Weights of a small transformer language model.
Size: 10 layers, width 896, 4 heads of 128, MLP 3584 squared ReLU, vocabulary 21473, 154M parameters.
Architecture: RMSNorm before each block, normalized queries and keys.
Training: a variant of Adam for these matrices, 815M tokens, 5800 steps.
Each number is 128 + 32 x the weight over its row's rms, rounded and kept within 0 to 255. Layers, rows and columns count from 0. Numbers have three digits each. The size before them is the row's rms in percent of the matrix's.

# layer 6 MLP up, 3584x896, rms 0.0513, rows 3270-3324, columns 0-127
105:098157134192118194111103100150116136096138110140128112135135097118112092135173114117108129109187162179120095140088181196168142161104137162121172142093156120187127122109095189150097112103161102105117073144148122154152163080214101108151148148139202099118162110161127065150158147126114134113155081139131143143087099191083086123164126148151110092132090126127121107097079108070093108118151
096:143142110070134134101153152099165128179123104120141067043182123130153067141133178093061094145146166101174095204132059126141122172168084115175096171105146042164118123066135116132146111061098174102133157157099180131149134122132133134194061143102060173142135057143092096143101119111097086138201134177101121076090170117111133110137199127135179134139134133165108134118141191156144106166124
119:142119166086098136127142090182138137142134134216147152083135099155136105135185187148142119115092111195101093140142086110184180181112193082129120150163121117121101078121139081082092110131087129150089135143127120109130190136159143130098108141101199139128141098119115179136109165124151093144071153134152136193192119113073091119133159147155124126179165125142149127113079167136104116093179
098:101170147068106098131105149223145150078102139149168140106127097140082096109092190130083082106140125119132099127053086096136084156176151135156118176157132117104129145136128142123151172176094109126086112063054200186091131125073161127117022165104088120097131097134106118132107109145124139123203137184129136064094060155098131112082116189115107124119152090169161147149070127097118105119114
100:136147174116056120164139177145115153153129102143140141159072125092093058203166155122162164139177136169116110125112123109086142143165094112176125113107174114164092131081172102112119138140150128136120134134133116126000145133136184100114103130070143109125144068107174189135101153133118134078142116097164096093174111147154095000155114162133102079185137152105076152105093153151129130124136
100:105071082090168208103132134112090143154112164088132142083055140112093092150115152121120164152147113082126125157091061098046131128170052117089167183068037122139118124091165114164094167124128109149110124154142125163140187136094137087073156152126195117070109164138137173079144112124134118139089155171087078144115101159136067142144123193095194112119137160149125093112107101102150109133123
106:099169131187176121145119186141177152128185161154134108133082081135100118147137153092090076108097126086131146100162136062102120140146117094131127078122131146091133107136101161125144073136101118106124106127094132099150194167091191160140117099175117148133152134140126127106141110122099119121151093120106135151090157119089174089157144197188128098113172151064096127095159118131068110124051
095:163161171132063111149134123127178171120168136118135122157047105122077109096184096168087176041152142090086119107094151100074117161093157130112140135143110149100173107136090134138112131136140091109134124145134162174158158105110156139148121144150115144101117159187157209123187113110123152125115106071191131130124121162143177160142115099155138114044113125159113101120109103151122126163171
105:137182100104152154085141124124113117155092160168145175136135143106123138111120149143100077119124196111132149130093181139174127154108167146064122134083086103153139090047164080109126109135025094178044101166173186117069154123116158097097105145156173123119138141150127078048110156124096104085121129104124166200117042129105089138157172172178119122120178128160099138065138122150107126103114
101:134120121194126126130127152146101178113082188090121150086147124116100059134134147118130134154163178148082174163097096139115149166184122148087093138113101130191115084095131146124100147133121135107123153144075143187121125166104134108120141117105199206088076065130104129129100105131139060158138102136147151108131131146112090114180126121161145181048005116173083089072186104112101161110210
107:129105099148159097188150172118131134099146191119142159109139106151173124081124131138067114163082116154146138126042118097124130142103172088155162172159117149106172125115161143101140132131071182113102148139125164134118118158092142072095138143158140156097109116142096093128140104146151129129139131092114098189075072187130163128119149133168157094139128094158099128116076114123125143069167
091:155101132074163083137142116145157117079106143180148180125069116076125128114124173145125121149133135100109180122212163185139186127131121098169142105085106102127151100119166094114150090138163124155132153133128144166128106131173126103109093131121124087076151159088136144111086094152124152136133103080116148135117156103102113093109175138138183130149148096110148115148152144155111115159138
093:136090132097142094154169143081150104159111112170106139124077128072130047155129169112124192149135115072146114157114143084086117144196161123118098158066145089102130107121138065158140113150039113100100129171135190185164132128131166072169066113115115139194082154114118119141135126081124101116134096095138134129101151063136119159112104186155107142208093115151163110084103174133031202154072
105:148108123077173079178104109098091145062094158118124174244072151112061104055168131066091114150172095185064167087092139123147055128080101108139178108129118170128090096091144136093085181129137119091148139135126154137108113114078153068088137134145068147104082091153093152170143132082105135122131081117110121152112113089103116126177086154183135122040095137160171132144104119119140202112068
106:135132140136119162185232126160143146099048165125157127197068086114144128125101091113093076146107119137151137161101150118174095145077130114091145111160120170170120079160129124137090109120135102142122120062132151162107110069127127109159086184149128080112182177125120199134090111102107089150163131102221151168123113095095127171157127111137135118132120146182144141132071119102107120135072
099:120110156173139171143151131106158108140102135126087242139139184109067119124124109081113158130142142137180129108084087148178120125136126128167207155086096116155130114105137140113128127128104064131149155133132154079092134168115135108180129153171180124168152090135155214055133163104115045125115163156070100141188087095117144169103090192141139197159151113103117083139144099176100113125129
089:077107170117177115163126114119165168042102154120087193165108148115057131099181101065065114099086065108111087091115100137087059155122125153096091169090131158175140145117143146125177164103125111114125149135156141168137134150079083079160189092132133171152068171105127159092114101101152167130196118110145095146128171114124120138120155132128131106076077120141119148121111098109106112086152
120:119156081147190092157100188062128172189147138097143133125076119152170140148086162125076116126055117123104147147077135118080066159130118121154125151144161113113179093134113166101091131110094108190176070136063086121135174103105202100148095140134120128157109125094114084078130125120131142119155074109139099137082136107165161132134150148103176112153155159143096117124081101110114091150115
095:171107116111168109128160137150093134154069118140196123172065136082149096133116086062144131159185103069101106046089116064077078146108124118075027171058079145108120110087181143099125155123172161142091130082095093176176118164111118112170146120146141167169110119147117160146134117159192122099195116142167088122144186083104101085123171139067137100152086092111165144117175134091077092110158
108:125118128142153155131112146171151116141122142127140105122123060175124121157148094175167177166142151101083107161070100151158128212131135143165166146110085125184086128165188122116146175093126153127147142174107142148085101117153170110116145142143159152130139101125120181112143131162166131150166126100075103112136096142068082088128127141138086088168138152097117129096137114151109166125155
097:115066129128151156154126133112096159131138170154145104117138164136098104115185141100141163067114127119129098181083096136102092127110112106050142127129102123127136114073180062097113136102095121141147140100133104138105119086121120074119184114141132130142097149187125103104124124091140077150138095090120082170100134160158109163136172174137075106084094122146116096152126112143170127075103
096:040087103137131083185113087149107095171143123139139094144058136081106118170159135128127092101178080121146138140147091077113103070165123087089146150052093146131140039139199131096130196138130105114144136095119133132172109137133117078127088152185221139089127072094167162111140078091097139130157144118139052149146165103182168153177141130121116132119092138119079105170170101134130131098125
120:112110177157095152163126141150149080140067171167156115148147113047129147179099182104146054108092165174123124098100143162112139145136105118096105115052145175133148108110100087097190128119124169175071108101084164139102151162103163114164116186071150212115142098085191144153096132042158110164119127175172159158163087054144138104194139180182154199132122158199081103118116133119136153155098
105:105107133093167121115153203184170116137146103069136173119109130089109069066113162104095089079094146072117101110123135132116038122150214148165102172083077144099131104118172107079134107120097121161120156105131137160121124136097138145135082101120132142135107181133178105123131139089187080109114123091154103134084116044086137138127143174103114147071115096116099095109146142110142130091095
104:175097114059143099135082060161160126161092152134147090105152072096121112098098186116141144113146118062132040103127150147134126120156139121196146065118100119109081116066138115153213164127124162134114112088136179176087155133152094174124088137104152148120050110147135172215059095081136106154202158101133085117129180121135133157150175124093085164112142165134150135142179146129098142192174
108:125106147148113148142164107050064161161131101136172180082156166089116074121173116142097161172171131116124092160105163157169137142173071135175093131039123122182071135090151123120118140082104124094129070190076122129135118146122117126177114109110108149142099137107129059172089111145135146181140051172104162119149161133093125137132115129142164147142134176144116092128119166121096210174082
102:110144121065086060126141078109119091074130121110141147120133101149121142088125167073140118140134124128094150143154143139143117163167131109137101104161107184115131104168118146132093099186104075146132140087144105159114168159137148141167122147146183163066164128212189144081151085092094162178132124113131109131159096156136120158113106089160156082121131127101110120116156146148176202137112
091:136121155128089216142093094170108150077168102161152141121130129177111135128133117135130113070150139120209146119117100143157124150176084142127098139104115090126102117096085087134096082070136190137159128173145193152152116129141085121077145078156140097092176091074103170099090104133123103125149180134130104078093190138143128109160103112157190164120155139159158166074037197106144108100120
095:116096093106126159142151163143056128177119087096173162070140029093141123137136170092126103110174129080168071154143082102111106116069145081163158095158118125076130141124128153154141129137168133152195103067140102128151161216069090130094112127163181110130079070143150139181071126124101136173141118128107087144129159087122123143127101116114177194123151121154135126074108075134128137120152
104:148174132148111082164092022115176189095149135162127100101077147160074103160141124136036137150137082197086140173153111073169120143189129102153132088136107148153091105170094121139116124120082142141145122086129141117129110146121097086184129072070062160094112113129123180183130139073123116099125087162153124145087093110079079188198212150143160144157163190205102135081064088082111069152148
101:137139123156119173116126077152086118097125155142127132082125125119080107136163101157103133081093112058116166156129082127157133148178144112155139151136167119155121058105150117140083135170123094120074123099119105115143088148182132104132137119115138133111143092117089148124101080130117116158131126134113158128163172066048119114167179104122119121040075103129146119089104133091090181152123
118:103124126143143167164136097149188158112109173161111202134135038136101115124157177183133113143156127150090154148123155113158143133125168080134133132148135186139111130139112146080105189145154162136114129129106160136116127137119108084121133161096193213148098068198164131062109184120095150126077123144173131143101128137111140128172127145117103106083063128132069127092149080114121125091104
102:085106167138154174154182171116158152104117127095100085188100147183089103130127156096073128120124152111108172172067081108059149138136113150099131104151072098175144113131125113076090116063142115144108161134119133193137140123169139117118162155105074102138109125113192097149123113093098155142165089131106116105102157112091115196110155141119140122106145095149076192126137169076082109162064
097:154084137156132151090162150112097151132124146172177188168080162136172125110129103146138186079134143088119146160163100135136186127135121140076145101052130097124099140168158088091156107134087114131175139127086116122123185134103118115119060058153086114230136153143175124086127086120149151154091098156083117131136120138124102135109120146154093084080099115164092112116109113156124098109127
096:176142164055116165140155132156125128170080131139153139123115170156142074120127128114123124150085156111125123121127150127101124079142144119163148115107092117094111133064133088117105148107141169105179086079134146143145180124166118130067046114171126126113115089113166132117088137111140172162105042094123095115077096142108131154121162097171109095129066103116088126165076161086119166154142
093:190087121034118174113089121132162138112140121110110146140119165134117174097096107086121118130110146139124185113098133131170120183132153061082110066117216121192091129117214170074163162132103155101099173111100130164062105138150119102161125151156191083137139106104110113123123165120112131139117133207084097163057135131155108088125141156141091099085073097118088116156056164194065145124134
111:100131156120117116158133124158192150161126120120212134122159104100152079162101143105123074126146093116147128151111155120114133077126119058195066161170094127134075125106101117102147140093127153139179100151100174147092142159152176116131186140133098150174183102168128091166178089153112098185147094142109098130116054122164077083140114140187109178157142146116150121135137105095092131171084
101:056108126112213072196199138139125147064117123144098162131154115193147149095148151104123128131176093161076159091104096101165106140149102129114129205101121140181146139146141128084107118055121175164140165134131101173135242129109133081159127126109087130159110146169180111161137150110139122139161140111143126107167184140136160147161127141118127145110146129119107148094080162109095146082150
101:088110145106160166200102083183128106143133134093177164098106132133084116101129097090101145169100131148117088159153123146134145177117165127131115143168131104144061118145138106137119200087069166128107093131094155134144124180100150113139123153097075174117119101166129158184120131120164127151146126112116074161100121104093122149128140155126130129095106163135075173161181114179094148116125
090:101117093082080111119118124142087110099117145077133136185084131152115110057136120149128102089153100099188119136116047088171079177150131100127122109169161113113160097131154027147116110151126104160161116130134157124164138104135209150139122175130110093137157188171133095152132128106126126103100151167165126098145134107167100149127129061137154086166107130159129120097110161126136133125143
103:167145089103140125116161065132091103102128161109131147087166123114105147064163161156000181173163110123144153084174167102066137158158152121121115162133160153153122109152188169022135083136167167128120131058123127088126160129124105168134100128064131114075099114173169170102120143138145101103159092109104128162114121123102147077118125146192178167187130061131121131150190105118079145144115
092:115110160115145200092103149143085126108147120149166167111128133150142053150101118138037084127168131146144181117116122124137100180119134044131154170112129116135133130131099145096130147095132117135145097097121111117085157101086136080107171150118147137089098073151080128122082187148120090128124134129051181174124068162109047123152158120117108124142118125166133144098137170122075104145121
098:142121113141163154102164145148121112119115149112128193085128179145083068104171116085134118145121202073168120140157085147154110122152105120128090175110160152115107086142119107117112083120083092132155115148101189158101144159160114056171044173119116157150125142104116197114132086113143128144120112101137098122100153049090103176107144145094145149057127112100110125094114157083147123185165
117:122114169114108129171113110109172101117130177161135086150119146080127154163123183101139138140103084112076164072149114112110122122110143117134101139108096151098152146097119121140217111163134110165162075142079132067136148148120156123145137131169148167150088153151155148102139178171123124086143066103123115130175139168161082169146109150119070105098154095129140142143122087115122113096125
103:127151168136186114067111123151098203115122121171107161131120078185089107134161077119068074130163108106118121141126154182177102150124162129110103092150154131136118080176116103126160136111117167169118143089129130127126099157114123111156117164058132141153141090142154122121154170107185110113115108056188165163082160105112035091132107130149145111124109145151090163091105145085118181135145
106:121156066106185141170129170146060151139046185121135114104130157113098182110158150122150141127140195180134153152120106126128102127169085068138123100091077125104166086083116129087140148114108137122133095088078156148095088170090094148179134087095121105143125074112105142128108148102111062141130148180103162114144094088215170057184125144126144128084134118141117083140146105144097081111085
106:131120110126111136118115141120066176138147071154118101128089153126111104121115133152123114104114110133152129128110112111101135168104163147115057113106132174034154147155114095114167150166067157118164088213172130118096118178156187137163111145143161153133122114179184164122135100170119085110105149152105155177111138179134093095198091083123173151111086098123096160132051147103117131102153
113:127127089132112148180144067126145161113156184156123116141118140100120150065113190152133099074165148136110121130134113101095114089145180117106107179092180115091102128072171082163108190146129091116187087140134154176127090162130179087106112236073108147140112144168101151134140132146116102110124156076138144112116126164104072164168156153100044146092163150181136143124114084135161126071138
093:112162113154114120132144116124182101133120179096094158168068167137101107071168142143113072134082128140135159134042137106115144134120089134104138108152146116183129136109213114152121153132068095145120098130125117101111119121140135113150142098139109092130143183165144140123161091097179104150171107089165090121149101107137111115139180112203148098120134120125104150120071165146122118116154
090:149142203121133156118136137120134109083123155093166116109124158124115110165084123120123151143097205121109129114174160151129162182130187098167169155114169186152122156130095139172180114121139102115121098130120169106095191210123127091134047134131144114136094123115078155172185100126122134113133202157056122156127083144101178118174174109144169085114098138186108144153126119151168160089152
100:062142175146163193128161126115132131141125140083168130166140126107141081144134107146112096112135178117190085123137156104081067109111099092141116154124145176151157114111164139130137125087125129132154114120160204147121162114066161148176167163162134146087167117095143056194109113126098106119110161111090120067158089059141080156142123105106094124059143104118104087122146131113142124144130
096:088164150115171136177173173134092117076148094065114179143125131152118100147177114108148094129170118143117122149154099134108117152111121169134132176125187149141100167165147121139136155117092149115137076067151176156151120166100081051125139134100099143147148112155173140156111179130121142116165126115100149094132079196134109071129116157240091077093105083115091111155155076051099164094088
097:037133112116121129122096115115147098151154210099158100182092125171140048156138123095092138111130183137145092114108088117148103126130083132158110120141125137146138107063132132147084158116128146111166141185129132117126141135159156132146134129191088135137143194154113168156144135081144085151068155081141133121088099122155088158113103122153188083164127158138171102085094132150084133126100
100:093192027117137152149119174110120125086149162099154156166150133182112115080120121095122125144154176089119126140135159110137119189129122101146104116188170104190153087151138079072070119121130087146157128134117149143161132092135140137146153124098051088099127102115124099066169153140134105145110107114132120126127125136106117183146148110055162143131090204140107178093052091114087067130131
106:121107105092123186149093113176103160109062160109132146080185123107131104084128134126090165128123085101092198137108065126140117186165127126079155155090162128171085130131127088120117108173107137140163111174073117189110149112120116146103106078132119163120142150105095148136088112141076078126173099104062169128161101147108045134115122129103116117083071140127084139070173172097085160154136
# layer 6 MLP down (transposed), 3584x896, rms 0.0445, rows 3270-3323, columns 0-127
105:084124102211131173148146117119150127100118157065136084125157141104124067143152165089093132121123194095109159068169155129156182119166173168091105167124119151148129102117158151115158119131141117095115160209124138126178174117147139074192120110147133126132152104150142086166144167158107096162147077130127107186077094084153139162068152122131130114168138175081173121129069176140083173142108
096:118143117204096159139101114115142133107106131166114108146130073132121176116153110095134090098137143150153131094084142130167100065107192072091136115146148152116100145101152155124190187157147158104168117117140123077112107159048076118102179135168176117141094143160169109078167132148159126151119146087166145104107138182138098102096067191125105132067148154160119104211174092080135134116058
111:114120121115133092152165099151122147126095200096130141112127133141133135120148180176137104130139167156127136158102118119101121133141145137125151120127152116092125125112142167139087075107077108118108159136125100107166105125117135162149158088150142149069111202126155115067105187124132085152158151167150083154151113110174180143127147145190107096151132164137127140153132087151064078098160
102:120136189137168103131129064101079139118183150130081143104135132121116166136130123086083137088171079131150110121160135158116112119142069106140115127154074110124142110106140130154080152106121077115148129127167133105146156116120135114097025050142136127115163142108085094107129138043161114133160060152083165172158061118109144158112167105136112178141132134150137087171165195162079095169144
101:144139121082154163157121161103124163157120107147177112151129127110155109140129117084111138099108125066176147137103141124173124157090096154124100111081180140079117133044087105161154149166112088148081154107165126165183130081088109133072122181123105119089126131140053127041121097141094119142142182132126090116119176132139113129138158134142114084119134106139139142125040115065197177126150
099:097121100105125165082122139123112133045081163160070111142112118146145114086175147104134125132089140163107153126142148127121117123122114090136140053086060113117104149143152126132180112171132125103089123127175117135189147145137099156107112091137094133138109116148153199069192124121142234126094137114154102144207150113171139103159165112120149109107198166159112151119169095115140120102069
103:181142071141130073078143144093130139111129101103130206125134099117084146137174100183149125118119214118125186147059137138140151085094148155159135161122107188155054109101069145085169128130144095117114158080161136134126164165158142112155158121115105093135140097137101082129182145103104152159097162138076127120151107111102110122149079115126142088147149137090095103155125128094124049075159
097:104115138062065124104129110075191121146174125132142157091156189149111170136126135116076126143140161065189117170139148078132185155153173096143103142118154119149143122103135174177080143152097126144136116156087094179105184132112122158130163079095147055162108111132103096152099060114097120149166140107183122117139118093077126132149154144116154152178099122134125116088171157088140127128163
106:086118110116077152129103126104121142108110143117147149177114023150183089140137178097142149189165135115132126174134140100172172141170181164141135119121080131063120075084120108152096101184141159106054139139080179129114101121154130124124039176124177114122153107105110130152165128081139181100119114164182140111116120148075092097113113080146113085114136122110142192136149129120106089107090
106:107104164168132168135142106126156090168160067089186118134185144133093088168041155189067108134105142088123115145109183072139126143102098117139126144097091143136138141167157084120120156133089101125129088161101127102184168157108182148114154102106137117129111122172097119111088118119142161128146105205154147166133129165123210144109111096160103105120166170147129130123174156097187153168134
104:198169116143147109217121145089098085083104115131094163170151158109109189103150159158121161159079108112181111151083097167143142143095129149157168150128167145158131110096108186087160160114073141096112138204145103149160060120096089121143129090128167197088043175067089146133141158166128171162123153109073081109138154151110116149087099120097142140147181086143109165210072164109114111139096
086:103166094133106139103108104074173148140129145119109133107117173177141104128136135132148119136134132135066079127142100143072056147144091106123149098123129139082101201113155163138154177113146165101174130131154138105124167135031125096153115071122136108159104178154084169082192139102117093112097164176149048120125110127116107207164107160145132190123149118134118173110160085086104116146093
095:106093095185175101132117136079091150102127132119122099140183116194135199094141105106084115143155162108164131101130143153135146100110135159110194090134130094167139101093087133129114143176210121168111102073122137055139146123100144157102118084076131151075152082176106158146149114146111110117106141178134074130152095142137147084146104152108156092079154153208127125197181047131203123078136
102:156139137135085143122143136098130139112147107123141158137141152160123137118130127147174105116108122161107137117111164134172182108174105120083112143083155102120160108066168053112152091145138198138123113132157147100117116131176044077159125139162125142152096098087105078137157217047114136157132114070118102182099164172166112093168139129112134090108168123144121170132145103158141141163113
105:121092111108149111087141192087132114138118185121175081151104089140185106170116123148175088212103131158062153134075099121126131175133171112101173086127128136126089110162131174111166110181079196138106131104145183138145147126068082154138068181148103103096179130111132107127117149155150104149117180125089151150098159132088144092130099112114149162156105172106108154129156089117155153163131
100:075115133144077130112111106118171128089120157103139099094109178146140130143105110125125099141139136113120202176086124122183137120104165159120115140162182149117089110162169111149139157156139136162125162147148117106094164158133192135086093093134123122123163110153166145088135159137138118169108082105217135114089089107110076173146109128133122140096090177108121132174113143158122117201108
083:153149079122081164142091136107126120183147133164209014109166118188232123118103134161213124163130195155119167132142145119134156114131147127132139148119080096082122137115072121138132108167197179112182116137077133102152114103133169177118087149151124101116145089109115083140143139153143083143060151151085133162149103124125133126130103139111140134158201192145151096168132132127134090167080
109:144211195137111052145103124101086137124133125146091118078129091038100130080099128125098153082119118123115117118113147105100061135112127148176124136070104125093127155131108129113058128127147117155152163124170101110103104105147095080102143051109144141162089145129109127138105148109076163127115138136139116143113153127142192093129147093064154071175131114168153140156081104160116174134166
099:078119107089160134154174106065169131134155111157191129146081123109198133075110135126083152157115109076086149078104157150103153167169180134126103107159123136119102118101115135158173122167141136110066196145180156164155135086078129214122128133123101147129157141098149104169143097143150180099155104145197144090127138150082115144106127110073129109097092146193128100187149155162123115105106
104:141152125108155160124089099116087165088099117092094122139117116133067136102121070147126120111106127128129144097091126136174118148130071088143188141082134164091114167246079118114162159119185114171070163175087150106142114081083096157104146156142133132106143134085157169146095119085130158169139165156141061138155090134134124131167172112092083174157137199104075100092073124086114129067174
100:123123078070125160113139161153153113094115193137117123139110113080115111118174146126165160170052159163081141119121079188125140124145227149094150106109122148123117155108128116175149116119142148101126143074138180119101144136146131148115105109098136142090141120159129093189151102164084162085095152161120120160139097156113119176110094152144122125142119111090169092132115143100152068122099
100:082139154122118102168149166133070119182123147077146111154118133084115081188155108098138133112103142095141144120148104099130125097134130093127120150147147153133145146156124129142075173129160163121114190136118184147165084139140132168144078126160130193099099131124108168147190133135185173094085099136167102153101134124140181133117105094123116200148106130110141164117134090108129117165121
117:122116142126101137083108177118129059190110107153184125130149142119111154112168142138160091120050167101144139133156098081129137084169108101122132116123123053144192109161150103168095130135138129170107112162092159092125122122134119102171082099090110126137181123101153093163133127149084135182099135106109104088163097064071171094093158134120143142153158145158114157107140116180100121102104
100:090067139105114165053138081135142114113093096120058185068120158125106100128181105108112141107133151100143104177093165176081075122161117135141111162099130120170084158169120173142120128087154101112125154065150102136126159103083126131104172119157178105145123151134142111137099130162154155133135089127134119088101143127123114130111129138118131147155214065080209164127096143096134072116159
105:086119136151184074180097121066179179105138092124113124124127182131142128050175119154054102089151138120142099149082156105101120143074158146097077172134162095154141082128143167065084116138059088040196150119133115130138206059110121104158155129200074117146174081122107099147105110102117154144137159089116225112131135138098122145127135106125144075155122110150111109062142144066121169105122
101:158113136114102128093101156170108190119098125211092089128125131134108154159186157168175140153148114156164062144160182159115105123134107061182170077058182093147115136151103108126106118107164197104117117109130095095113133112204083113127129077091147153081130157204108156207168075152087105155183152123097105157147097137137128120091053110133066146155109175126148136115139141145109151149125
104:149136103137125201131189127088148158118115173128080121109124153143126118105098114093142121166158122094128056166100117165129104165107087122179120173140134113157132134177124135121095174113113152072164134098088159156184171071178102136142117082161083114088116170185166143083128109144184094159124148158093128083124136142050116162103090164047110153106196142137108130104058122136139103136125
096:150119093123069161087114139099147193137170112115111123159090128096102137157117130150138148149109149088180160082116045078135107131147128105139095120145097144160123132120183111092117132111143139104088114193104155107101135156144128127068127124130173118115118124105181146101094107107109129112120149114146065120109087140126170116090110106132085096129097153119142118093144149136130114167120
099:182109088079078242112147157153155078149213158143135141092118106127157166132091112094162072118150092076097130121102119087166121181062118072158132098138130176095112191133109132173096091178101167138100078179114126106135122152164175151137125111110124126099153140032118153152118130146169119169146104147139113088136068142123097104099104171116092176136161110118141105084187147156157134109114
107:187174170151043160091195151131102118184136098135172146106100121039142107166146104144177153136133144106191121124191126124125124116130106073068077114126070060112106150175136102156170053109101185092136153106120045114082141136088118099084153136127149046175163124105155110164183149154076061128119111093028092122089094111099187130155131122082165159127093189154125117105136094149146171165177
101:125114113127138152090133121178118122156165114108103142160132141097136146148077157121070188145142158134105154133167159126106166108140117134167174206146133153115118177159152140145129122155118139132135177171174089145160105127156142124107119096147170124125088126043078097195062183137106165127167114146148137152100139113169183130133085181102125119163122107131168132142180103195148107092140
108:068105110105152136161110161097165186089103145158104134102116124098080114145166091118140183122148156234179136133117117126113132125146142118120155048124093148144074079106147152142091158140133093123125204175106156114148147103198109119146082100146132171135098145134146155152122151089064142144115144130169114104136099154174112132117154097123121080074175104142126145181133176175109112138125
102:123119086153118126145120129112118114099118174122061104141185128134165104156086095118138154131067160142136145129096087105153135112110101158126105164150130120122152100110095150123187129120128117155133098120079138162072150129130140169139149130152165157148168138132128105140099144108168171120100131163129150089190110130140152144097106170167117132119184183098154118246131138153136133141120
096:153130134101161153113178224125077171146158153167141128134094128117132122075129115110087123150089144085111112136145108174135153102101121135147119176071124064122175050113162076178140145134141146126136141203176112108146109155184074119145082101181099035167158089117098139132116106158175132109139069144113114131146114090156148143083136150088175120152173118157137066120092144121126111091098
096:098127114085143114144113157132169116143109137125122139152138066162181171149115132103114146139137146154147154165132140053144158111142162087133102183160168143087090153192143114128133163104139120112133178104125040152138100167112136155156141135127151104115155118162098100139160132110075114176157176146161203196140118067132156153166100182093108163143087118113155138140161082104106121085122
094:108164188124118182177117133170187068103162108125145109155136076128150114108150125066097130131140160120140071148142139131112115202132149121145091056099099173184136173177078134122080137105154147124096055142106081157152189088121170127132138108124163130171150106124175127125143094183122136178104177184159167175139117122127151102133097151206160115106148114098095183166084173125122074156085
103:125128165134110129192052133121168105192097171126134142117137166153160051139102204128155145107125060136190132135105113125110155107104082179100161178149123159133155140128096142157147069147118148100121121140114154131117183131087165078166126152169095130160137105192084181139121138133043129143139135084140135146088076133181113068091127169152131132168157174090187153116180127099115175149155
102:095169060119177143159117163070096146117092138162110137140172088161158155168192126126097148091219112183144132120144163119127090086116127082087112130120154139092123086111131062134101118178146092067132162115132181152131145120108109142066109073144166138154135157085160064133125114167163099165146108128138139126156105164125126063063100114098121139067134078104170126172094125135118143111120
102:130152119177153101178107111136158090118109188159135135150129166106138169111136117144075141076231153123176160133085164135088098111157132150125099164082147110097200072136149100088146113167101109101136173170085155189105073163087134123158127119163114094157152104085160092066082150094097124138144144094086111130100098164172096137113142105216173129129087092121112112127144116132079094143123
096:135171145175079131155144171110128091053140126035147165092124122075093106087147172117122119154120085180137160145083143141135099129169143089139137110148150135125124136111135125126145198101127097116103112141085082073104047136131119192112173106091121119136171133137125155109124141128175131123106185112088111143154140119116129165113144097164085124122097118097125146146149121151172135113155
101:137131094116152131143098070145095106164083106128131059163111121137131112120148121173100123119066093195060131121109106112148147132109119103084106138075081080136127126095174056167097148118102114138098115107143130101176127119190097180141115147108124105098164117083175129149208124141151127077107148130193151168145088133177160143111199163121142099128155114145178103141104186113120166130158
093:120107155102106164123092112115181089130183109102119091160124126132121134205109156215147089121128118125130160180134166113178138134130167150187173168146158073097126112134140090098160090110122086088130111114157066084145155072128107124176151119085127105173151133116139069162157057123123118085182083124105120133113080174110129148069210100135115133158096145118146109129078133132096133128144
099:124166140125171115062105161153097135148137123067106158170119144144130138118148115114105126095092100176150116143123123107106174112090128179123165203100161143132100099098151099123133119158162082152152124163123133123134092166219129098109105115092134091167129186054158103098119079144174180139141113157137139204136136088092094117095148109119191149164105117092128115125111120160135119117134
106:145113145098120135135195151173107109064081157085096147118097171163123100108166075112105149135159096113161157133113087077171109126076138117150117121095197140157117089124139045109067105151145110118123134126114152124087078175121171116131140165108112096160144105109207137142115167139127132072129155123196107130215086102131192130112172088142095095128146071107153156100097104185163098079094
105:118129096171196128189147092166137122151099052117136142091085112161107101122131148090086121144065131166087118134133141175096124152170132126135087129179137110143077129098115104088127119134111061156154134139131126100068121151153146144110162084201110158134137165152149120099182148141125109100154183139151144109149104135162214135068091134115119147109137158100118155155138161129134169138112
107:152131087172139096128134099153146147084098119167115151150193132120127177156142130124145172125164087118117149170114091165117090094058117130064132121178064075150104142077122191102173156056058169194111134161169159164127090147117118126128165140133110131107094125169179090168087119160166118118108181179131089153133131183154122151185141176142114143105085138145126142122147168111146113107164
102:154044175137112100127177157096112114166128133120131088180120167109133124087097144155129154135177123164141111126084046141113131109202147141117150147126121135124179107102111125088167150141113144136135146187193150167106075076118154193094081183111136112098161180136114143087115148141083141127157114117137099128122173169152104100112118148096174156180150142172095162155090147137144109082128
104:170160112075120144154165127114128092074170109143164118135105145092090116098133144158149117122081108128142129105103106157082135139111152158142145136084173159126085212169159146131117164148121085117139192146171081120148101074117152155087125112133121127103117178202155138146140150147174129112101097084158141134136153127119178124096143140127154121121147142149162146130106130135110064095049
089:173096124160159134173157109100112168130169093110085148072195118156140115181085098157114152159155174113090101140159168115106172174139170168133167132121134138069148116122067110111142115116160183172133110131127197129148057113078159144076131173141118154128125063078152095161112136126110113092064094140133143151156154152161145168170079130124135165117093147114149086161133123114085162117134
094:144183061029085097139121112156137143107122145155165128098107110161131138131131128108151144170126038107133139158105137154154148084111093130088161074109116136087122119116212104163135127186171105145138189086173065118140162123129150103129080106150150092136093108126166092119078111167090148180124079117177147106096124138142088140123047093112094130135199082155145151150083141099122098124145
101:118157137095123147151152089084102161129123095093191174113156109115133141119142129142118150064157122101145095159146132070107086144124131139121137127167133120057101172113132127152167088135157111129144201090113156133152160132113089139070129078143182178134097131126128122166128117169095084155180154119082091091167099154181154124177116153112127113046147111140142127121181111140134160141094
097:105145155107099106102132104102130155120129114144150121129123124143115145095131144159142193089100108132157107143127124149129134107111172151124121084127161172143144141120144141154172118118102103159149138089128105040093155091130173084134134091170124146099147128141104084162109135132122116134105116140173087165132167128163160156172082142152094094099188091131157125171112135132090144107162
097:119132101137134086073140102171102148092138154108117190145077146181190126112165145105103077107100097072096096090148192105112172043131107128147170167116103115109123117143102119136124142162134101104083121153147147140128150141166146121139123143176109155174103098129111126134140158113146201079114107159153114148138086129110142165099068114100098120177136151069195144148048166147093105187141
100:159104190090116067091141165181143097077136156081158144146104142098121175126148089139095123133143136175133138125079215112181055125180169089126112124113038115109114079125168133096072144108148126106161108114174084110124128134150111111188129071134104082178146089109132127119145154131114112124042156157141125104160075137136089175124139075101089120164104036095076162077124119195132133107145